config = dict(
    n_layer=21,
    d_model=128,
    n_head=4,
    n_kv_head=4,
    head_dim=32,
    d_mlp=512,
    vocab_size=8192,
    activation='gelu',
    norm='layernorm',
    norm_place='pre',
    norm_eps=1e-06,
    positions='rope',
    rope_base=7580.0,
    rope_fraction=0.25,
    qk_norm=False,
    attn_scale=0.177,
    bias='all',
    tie_embeddings=False,
    parallel_block=True,
    init='uniform',
    init_std_qkv=0.0532,
    init_std_o=0.0532,
    init_std_up=0.0532,
    init_std_down=0.0266,
    optimizer='soap_variant',
    lr=0.00385,
    lr_mult_o=0.996,
    beta1=0.95,
    beta2=0.99,
    lr_head=0.00954,
    grad_clip=1.0,
    warmup_steps=200,
    schedule='wsd',
    decay_fraction=0.777,
    decay_shape='linear',
    final_lr_fraction=0.05,
    batch_tokens=65536,
    seq_len=256,
    doc_mask=True,
    train_tokens=339300000,
    steps=5178,
    dataset='wikipedia_en',
)
Each number is 500 + 40 x the weight over its row's rms, rounded and kept within 0 to 999. Layers, rows and columns count from 0. Numbers have three digits each. The size before them is the row's rms in percent of the matrix's.

# layer 5 MLP down, 128x512, rms 0.124, rows 0-127, columns 256-319
104:553559549541468506492478424452442479543480503543478428524516465559474488518442474501467448474476472512513591382492476508502507529459450554561432520514487406486495551501535579535475441506535421
092:480542577535533524521501520494517459448470532543472422513541470491473472426502551447527533473503569469515513435487479495530529586438508499449489548543490445551500533536559577496387518508532476
098:456470520468507486539544486495552486532479498517448497499482509462505526444485492592500495543539454468481429521504495463516513550429452500443507525572575503537543514503544579430534489461553471
096:496455466472529478547562528486469462421477496558496464451518507504480468533548499524534498496517511498417479457435487586529547424518451434514446475508454450512532476557410456514504474556534530
111:553441504563472485468558418474586496446475569477488482495516478539567517498416444554581590474515508465506470450493499428510528522509532468498562433452459521454534498508546498535466508570498388
116:551449496492456490512469563485493551548513434461458445497523531511511542479508483518507533529500469444548566508502507517468398549517486478578528408384452516472454483548452522479545511484466481
100:548467484486444505499524467495558478495601477587527495531461512503483529502471469506514509536523484552425518488483558540479460483466532543473569510473511490471528491463470541511520471487469559
095:497516523442563533455453488470442480415405458484521415516443456526465522483512455479557470511529521558495419498503523511473517466423425479511461519558499451452454455458506501524510530502493527
093:500518534535498511498457567495506478471497462567562535527565477506463468495493590476485490514531479548490519483495524449560491535545518486466483509486458438475545532549425430485481499542522534
110:485455464516438518497507499517567510492442495518403553531462475574500535494490440459519508463521526549436481499538418439427551509493461453480499485514459436501541473528477538527527439506517547
104:467494501497524555514517511491485458530486523548537552411458523484445465497543530504415512512506580498462574469546561515501487495568585459472472498454532490522468482492518517490553475488485545
099:446470528506510549460496505551470543506436523477476550527439523563502493486511593419511545415506551530514518487597498448495460531468530528534492508590609491504471513495470446537497536444521520
099:490530523569488467541453477544516556474493507579533505442538537422505488512503521462487375550536488521484534482509504413493459548470504518558446511505485494455426498512557446449521411427454434
096:564489544484494517482523522505517413467403497479483455497525540506399419525510477496532510537477475517490402454553498497638478512491527491592545479531486635465463540587482473550510559524463598
103:482454469484519526586484516490570503497423410446496554391492495457474458494486519529588510589468466463460456597572525518497446503472462520515498483489468504558549467542525506489456469498506561
096:475477482556528500500467489489579482488503560491514466478569490462531501455569482489539469552545419485527505462457576484473490501448487493542558466510492474493506542456565530526462467531562442
099:515477540504522521505504463506467547444430485487462513515438488454488526461408477478480525504495534478497500473566541552491478493495429578408382536577488485554540462487496484485504457435526585
113:380541445491510492545574470544557522490478529471508484500502522490500470551444460506506476473516511469487538553529538498538523479491457469538542538589544543415463464503540538470526479447536482
096:491483538552413529486474440521556469571542479449551478529485559550458475452465482501555609514487485494540573488530560563467513473548534500460438488473522516517506492513484421466512507552597480
094:489505414455427452476555430475577438482487530582525428509505530516545491517448481551482530476568511469497516490520529477469554523464498491523474487445471553502431479483531431557473513441417400
097:547528513493481530494517487492517497589439485484471522542494518510415445450564531543440473410445516503522564538520522589541439527493555529566544507468494409522484465495535596438526493563524526
108:522520554520510477503484469490538497471573486410520530570515511554518485462432497474428489451442542531415575395520488462486489523367484491531523450501483492465565490482523526515479500459513468
097:479444448447453482463526518511481537529466529533458566482551481497499471447474514442548500534493482532530546446528555540489501521500476534482455520618462566550502515448420605506531514483549526
099:467524525475489536452525388535493432545476515513543538502461444476544561508527533436454475489495464512462527485552441545462463504506444463508429466476535483437554509434579514421491571428525459
092:477505527485471555517486461459578471500475424461571515477480551504466459502481492525479562424467453488557497458452506442516480482404473407556461560476482464507505445498510564530501490464502517
100:465511471462479469495513569510470456518506492455444564506497458448572506521473513492440503556475489552439526508512543459516471417545530469462528492603516477501483520531516508495512490451446513
098:488527558479477531476502455482513428552583410462564479502549539466473453476547521522501504533436504481548383468489499489521513500554564452511524473539470507511503508498513499449535478478579412
102:562547525518561499514487506546539458512488488482552426472491513494534460500524547516572542557459572452540494474509460477488477495427495511575574524570500469460479534508436499447448483551529507
103:499449500530500446480491550522455465517524528461482497519543471461495526495468492548507420487529517483581467554500548441466534487467516504502534518528463519496490483495566496555483477503503459
101:471546490512470518492485518561545495470524485557526427494506417457511437497510448528532551505496478399517478549485478407514552534484474524482491470461536469514538510530429494431461489466492410
101:462582483473417508463563446517470556582492438469434446462523438526431466499509489502417517489483531433509437524502467474549483489516480440572425415524439584504487533479546535441562483487496441
095:479469527447517475504483559474490482437448493525444529494503454523472487471512508478499505549464421524518420494514532582499481537474519533536479519531498552536494542486442448457562548557468515
092:507540455439473412552505559497534457470419436482553501473512535449505491504525526487476499531439440472515508539534532498471452443496503492535517526422495636529518529482484467514489482421537511
101:508516484486515484487512543530407516531486413512483444506524509527432559398528478546471565514526550523479600481547584591433421463601461478569597508572523608462533521568464483528507426486476521
108:441525566470559547527498444495531481538559469521586474461475544496425570525496529421510465522483489538541428579537536500477473526456501490508500497460581546527519537554504514457505544525529491
094:502440497508490539496518537440543502473492429528563467483436435534520541471464517464482518525459444501518538468453507489442455483490499448441542525556575512446479519469541481584487448466492493
097:455481547489514525534527530544499459560440519487480488468539423489585517528555500499455494473512497544521552468440537437511421541529533417472440437461567513488467423436527557434487449447504524
095:477525513518609545503518502531489505485489493489531481548557514592446576555519499490558492517511573561490440486485503444417464532465473535522482527518507534491509548566499527441498498497494489
095:526436541510425435489445411489565431485505504600478536481487514478549482550457494521534552538469544534504457486488554498584398468517558454524476497430486504567497575447539540539525504490567486
097:473530511451493489539474492576538590469608455542502503476490498445461534525456505551491497546488490517530584452504594504416451493386504534425562521406429477468513444522468491527461434514415459
101:503466489464512534500517556462497534459482539473488525521558471587588566531510539491525461524420522544479547552549507521511476497487480492554624545613479478534423584523448534530506516472476519
102:449497518518482503487423503490478487462518477495482419444452458434439491481490510475455506486512511470538502478474503497561486498473556505470526529561445458544448535411434481546452431493468457
104:555454493518492503555497536460514515477484507482557485562538470555509480485466498509531554467505476515492505490497602492515528469481467446517469440485484517432503492466528471474509557502543492
103:525527538511530540522516538427508452532520498498493482485471490513503540493536475468504495477478493535537501500491437567538534527474442540508468511464554517484502585560521484442509520580540481
097:510475559437542508490482519512470510467439487509468544513555505501526491493505531548527447499417497525438501586536542502503513516589483530472469501352480549511446517547525492490523450550464474
102:546443521512528501450518505514490459485478520501465499517459457505563498484450507538501481460443507486559504523498387513391498432496503498516488473505530472517501465443468506470487523468535551
097:580525491491540477563492458459520554598571441515461498511557533564553515454472515468552492504581555462561487539456491479407552521522398486560543538511518471472519491486522541483507501445536455
090:530514539545489493489551425506431523463528475487493449481508506526517533526515470498475494491557524511520454534523498501424521486619463477541473534498469483457549571498418525530542478436455446
095:479494584460494561566500497481501549524493512512543491527510454509477504550530500503420503520524523445453493425506577580508478499515563406547512523539485544471467594513483558543477473527437375
103:455499479479497486438501448456465517468552543554569483479459479579540534490423473566448507487488496480526506553445563532496473477489548505533485504501488584532478543499513503486492490456495484
094:526498487514519447542532554443535585521490525596522466534474502472544510454542480556474475511510560502511514578509480590488528491573505511578479459532479510476445465521494514472473480449555463
096:503619476471511464535507537531512484575541512504471498458527442474476489522517525544555470473459481499494518525501560547466539504454535467475544476517485488585465469482517530456545515497509467
098:519573503457503492508562571467455456422545531540435473502441543394521523601513539488540486502556513519542527571499471515505521556466500496444474553555511489439470456521484436463518527456490461
104:541529465501467433539486469512469547466538471477536479555435499448521501468470516450492511469492531503532482540495507521513525483601506410560442488478541498420471484493503493536545529460523496
095:465510490542483485496450471537488469463515578493580472558534545497560507505471491470448436537488526538509530432574498474461537567493532451520525527478509406510559476567507466470440482450440443
099:551437514510484500507542488488521485476439513554530502472544425551534534453451477542478513542474458474507528552416448457421561448532469460482448519546465584532511461479452540488475488547527473
093:470528427511528471477511509553483485469463533478495495498445483518492506552455546477455530542444528476476502504502493493546514517528539467490594559446479489473524509486473476517539511480446486
099:472475486526500503499538520573501502524531403544445506516570480544537481553452516572483487505462474487487530545432471478499477478576508534511554545412532554501521464530477525530563466536504518
104:496496444497491478552478506568485526453516476465569533504533475486500483507512576478473532447557549517544610463497461464452487545552546478454479504575543451426488523500549519495482454513545467
099:478482466517558547459496563428486520520489463548481502416486437450510483476562461455493506494486474481471541497466563584542477525452589473487450562367519562464452464506569558503483507534460549
101:547483517483480549509525419541524476513518532491525551413532449438475536487470528542525477534534527509429576555515586497508488435455477493548545505500549529495475456518495448516479519482520529
113:475457478443512482570516547562511437439516495440450455518554577496473515539495529513525576472483532444565474512497492496516482483523516496479513547513456458557459518549455471507471531475558586
095:548571501508542469475530522525485455515556519497560590507410482413496514514431506491540553540528462539559438488542458467548455528511502479539398468518482415562509540509479407468514477471485493
103:490421510564551478498486469512466432520555498541488494568457562550558492533501515513461553525478477581562453441560480506513568511481503538478513506512519575465554527555486531514527585544564516
089:568490437560452527527525487496497583563603495435528509504449466534470468531443534526497475460484497486543531509509503515514510493517530521484527521587444480449529524538509495510495480566541427
112:544458550505512459486521493502499591599450481539487528441448485463487480549513544516534490468558430534515444496480541558531499457487475483480511608436492497487508476504457530492475459482533555
095:498527510524445462450454435519520515568507469442446445478494519557499546450569535470462505566495548492488451525507485521492568505456542530519456556445487495546557483516517573451477501494533509
092:458519444495523528460443474514507469495499457450544457479481512514562560533427563509523516546478502488516480507503488437578475460569584514483505492470546459517451444489445477479534520523488479
099:461513491523492540510495405525458524466504478478524460523510477554468478511507498447461524437540500444485514536544491488466528516496453538495491443614490522548567516526508482464461450561529483
098:501527503594500495514518536545536524451476462586487548539483492453483529530592501482471542533508516527497517577539492485491515541446435503518423527517577447578523489532559493499440524516463494
092:528537478530482548499521417584533499446479502531518442459582483545500430496522472523452599490555435526569454534528388533525514488511477516453467520523449501462449532486447531484478534488502450
098:419559526468489488555524620542470518502494506499475472524482479516495445480445466528530556526509543546548566525522436480505493475439507476511497507534522471499501545528485489524472469526578474
146:506518467452476526507490465478426495526487454588531498394557449539480516446498508550541487523431518494535571501472538536564460479537498467493606463411466511450502393450450435491535537515566538
099:481471494477477472470508517470500516481457585463575555484439547453515541527521425471420508535422467472477520457535541464501489468412405437601432534488528541481533553500587499555490528433534415
100:483490459482434488533507514494553433424465506511509522470499458488587568501565556557539498546467508488448457546553477499531546519492462454496452411409487523518519473437484511526502443494445479
097:525497537524509523442518485483528538489479543519479499549497495499494431535483514519479486529539565488495483475496435555456500554519530526472399507431508514514513531485562473494470489473502512
098:542513528524453477435445489517496434509508490484537538510488503472525458527472486491434538559437471528503433476521415532532540468485522542501482502313463499460436491465542527537455509534568501
091:531544520464522503497467492462510460450512475468424448487477518499481475524540496483540476471483561503517414511527445443481488534451480468590431470485469447492590494477488496421469529460499408
095:498455548481602504445541478491541487463435534466482500518523513468529471476530471496454504539468450470471429494483480546508512436518556520464485540552475430566530571496503513473498572445507546
107:532443517446463635529496437457479556415464522524517489469500496505508457476564530468566483491591498500455504529486447543488499507524485496496522480381467568476479458503562535462457525474501529
112:523502515460579554529415608491417509517562452515481536493524443513545553519467475520551507489463489499489442555586550542583562511444486548543508514541473512525532454501466464478535495526611558
103:502442464527473473494539408536505520502504536505541484527461551475473508462539463507504549514529457480510471440446515411409505491527476536510456502446563499474521532476541522534493505484589475
100:497497474466545525492506463523514559499474524578567536501551502500531462472493487532438507418494476513442459568523450525478512540541466453519499508537500487497500476458503569538486485433396544
106:464524492502534508457471467435515522500488465530526508531595440474486469441506433431526459542564498492542510474461574482501547512471496567483484533539490544509498437471551529509455503413505472
096:537531491515516460480454451541453511454468490565550527457477540467498477562551514521516531604526560531520373547529506505450547539469483541530449554582533526509473495502586458515500514548498477
106:507494447468481531437506455472509438455423402542515481493491460497516494529436524494471460483500509531515509543473527503560475542479485424497479448494516471509547478542481468497525448537459585
092:549530483452484521512487439468509549467489456551435518480535494444498458544473514488505526489514542487458474413506502490624493500449461527543499550488411574505535555499501454541468517547487552
092:424463568478519449418483519551474517443513473463497488509449494523425471530422514455473428554504496457525565477454496563592437527485496503441583495459509513449496491511503500432507462543497486
094:512503525484556561517485526539497427535548491499502568486425524539523483485478449494571504493521505534525619478508493536486524545527545534567496507494497489561523442459525458520536483496569494
093:469458476459523490571514506475575535462486543571543573522468544486524450464497489559435530473486482569510519509465445532488477461587527454555515469539492521550543489514408433503509538520493540
102:475526503521489486524487427517582525533500515536484462469530506456538452582533512534514554557475517459485514517508430460553513474543523469510529509468507366461513492520464570476545472438459484
106:471495521535475529434493494539462461461509556474483575575563458544471492448533460483421548465503484521467416593525435505449498495498483510534420491501568556485542563530473551564491541563502543
090:482537472480526503548493542463489537543482436471555496487595480505477499544573573474471492494531500450446418519530533467450486532519486451414529493501458540503441514543532561519505526539529472
096:498418507488420493515512430431512453456575522506519482470517438662504548489472479530486530497462536568481422463436437457469496464479482518541473511472516519515494463436467492553476452433492572
099:488539444414547518527547528548463502515519445505462522559451469589428460518481547474507528531439525504486497466487462450507465464481453506443478513558526465577518474457479554478535483445502564
103:511520477468494447461533459504512569484468499425477494530532520490467509491559487464427537449481527483442396516489435462446479495534511465416552441478524528457499494532492507533530527480460480
101:476541544547468505495528439520484482495530471505541496485510538547538488489438495541442424418457504525541553463437521553382481424538470434469466541534536474505546439505487533513570519509520512
092:522521485514464483458471432546502479575543475546552511517481443453510501413466490499508474484451496520492599518500516551533471539470503538444538466434480446490495489504482521520454499555450478
101:471469471477463528544514386433507511457446533483548469511530555437519446461482548544460539510528493494474383470468453484565504494525496498494509446531518435563474503495501539503492526541470487
105:512511581561498494475420487541521469532506579527484501458603479482518549443509487422444592527468537444470442503483474538452555512518526499490437494488546422470499570557432541479454488441479473
097:521533479505529567490449516564498554526495479452541494556545461462520516548469535493499530485554474494607470531526504539548503487542562463545510539478438554523475497494517467509494437555513543
103:521494538485493504545491583517495508492500481551494539527472509532543419497555503501427508540502505530493548487554548500514526450464498507593459521502457511522481474473506499518494484459453450
103:493500524468550474506482489483458476498461473536470525540547418524510473424404513523490489513531543518460510482612536524572485503527497498492526482482487562514472558531423533528426414484445557
102:487563506550516456445406450511452457470477455562574456514543519473500465472475485469498525469545517499481484549488458557574457523475418503419480539405521526555526461548476501490433460448538576
101:451394470479451493535527437528513438523428466527500466464487510450477479455494519511452537499539550521461560555437516477481519513507445539503519499600448534469448516506388422493480488544484555
105:536502514461509534432419567458412531506526510519506499478409455544559522579490499479519569576518514508488599486449545556492492441532438497491478488502466427460474579528463458502473394502534569
091:528437525547491509577479560490452473555526466512473422442461521474470489409458467525480530495537526457570518578504489546449464497592474492479457490516515556532479440445545507454443471439480448
097:501427536503464522469473448523455495496454466533459520505596466527425534494500552493497543496532588514486422530480529377521435435582515492500468470534474512434516488503478489552478487472533432
103:491520384438437537502509522509524486444561551487484476466521446509478478519458492507462470472514505512499566409433474405474475535545516475467519526483500516502481447489446399535474492435442512
093:481486528500497418483554565548518495505499543443533535454526443438443436506478506480539492546418555515461480544549492536519473499507533493491516471445511521538492527533490506559451519578565494
104:516444551516481490529518407537521475481544499474477514500422465551532516559418476508547547456542473515490462482493421534488556435451446501499513522547540419488518516413516499550508452503507531
102:481485456539529511557509550465502511450455481476480547534481542541461568561541518435467487442451472524457483519473457546575456501532479502500557462474461484452511482529488553554529431498494564
103:425438484452514443489489543471526487566463441608401577428594436434460412517493522509505488566501515492477449485511467471563495507462524508511453487554503492526503487549508492499518504535473609
098:449509548499471498498409572429464473521546481474484448503473478452490455484497493503476479497455536469491467452493474441525497500522411448514419388505384452568534495442520482470458449402475481
094:453466552485520504409445526480487487507482452484415493517556486471514576463565467504442503482516490471452446573537474487519525483588411503473506437506517516512453531477505566516536491495518480
098:537523516472556449572492537466472475478494495453460527544520497623520534484500491532521548430436504569572460496541444496532448489508534444505551514592519519530508553450492553433489493519532400
099:566466513434547584454522607487446494465488548408383460489417459569525560536455522528565519519461512483493445501464525472517518456408525545475488546532525506550476523505465471544499527481494516
095:549523506551522530498492522625491520483412563457493486534463494519485489479570576512463586519517559490516486523474491486517509522447511580553494485560433506502455455496592550442447477495462502
098:457527531487515447503469512522546528562503523524397474502589439487520538448555511490520501539544504468542466505551587476477522432449535518462489470404469598551475517509515486492474443563563489
106:496530487441514518439524417502444478452549483553533478544561484468544496448514519465439558480513494522423442464517505527531512531467498496525541506579508521490470490494460460581468533468539520
097:515524541553517461431532507554518449434524476496573482509547514551442520516527527472473520493512489510548455514513569472533487486456530467478502546581518572505545528527493479463502477529499428
098:529494456516527484506450544493504550478455561533464446494425461540464541504490454475505483472510500459492404472456470426433453438500574521460531464502475459531499538533517369485497478521507494
097:544475470446529501537464509597440450494512524540439493483524499490508486511593490498465516485585479475478404454508425494554408639457539486449504481386523463490436472454528478449492560536491575
101:530400517501528530536556581414512514511445498498553450512492543447528462509534478465475530538501445508467542462529534488496502503445458549533501576549498495467447536504472465500480476403467548
098:512481542469559470517504460491502492561494461516467482502447506447539466493519545526500506502499529512440444427550451524480513607517497466536399503516488504549571533486452500538557540524504458
107:560436485474492521454486485515475508463473490538547527476505492504503501549479472525518516570505472512521521610519550530529476536471505503500607550434520587479532579494499448495500491526462520
103:530543513446490546493552453486531588497563478471451489454430453594497504479521531573477467531484526478539484484489558462501504429410465500476480524579487490488433542532498513471503540388490506
105:435565489508493526505453500507526486535555480507547461514425502437479571534483530468471460517516493497472493525516506496561474514449513484409433492566511472498481542508510608534494503546514485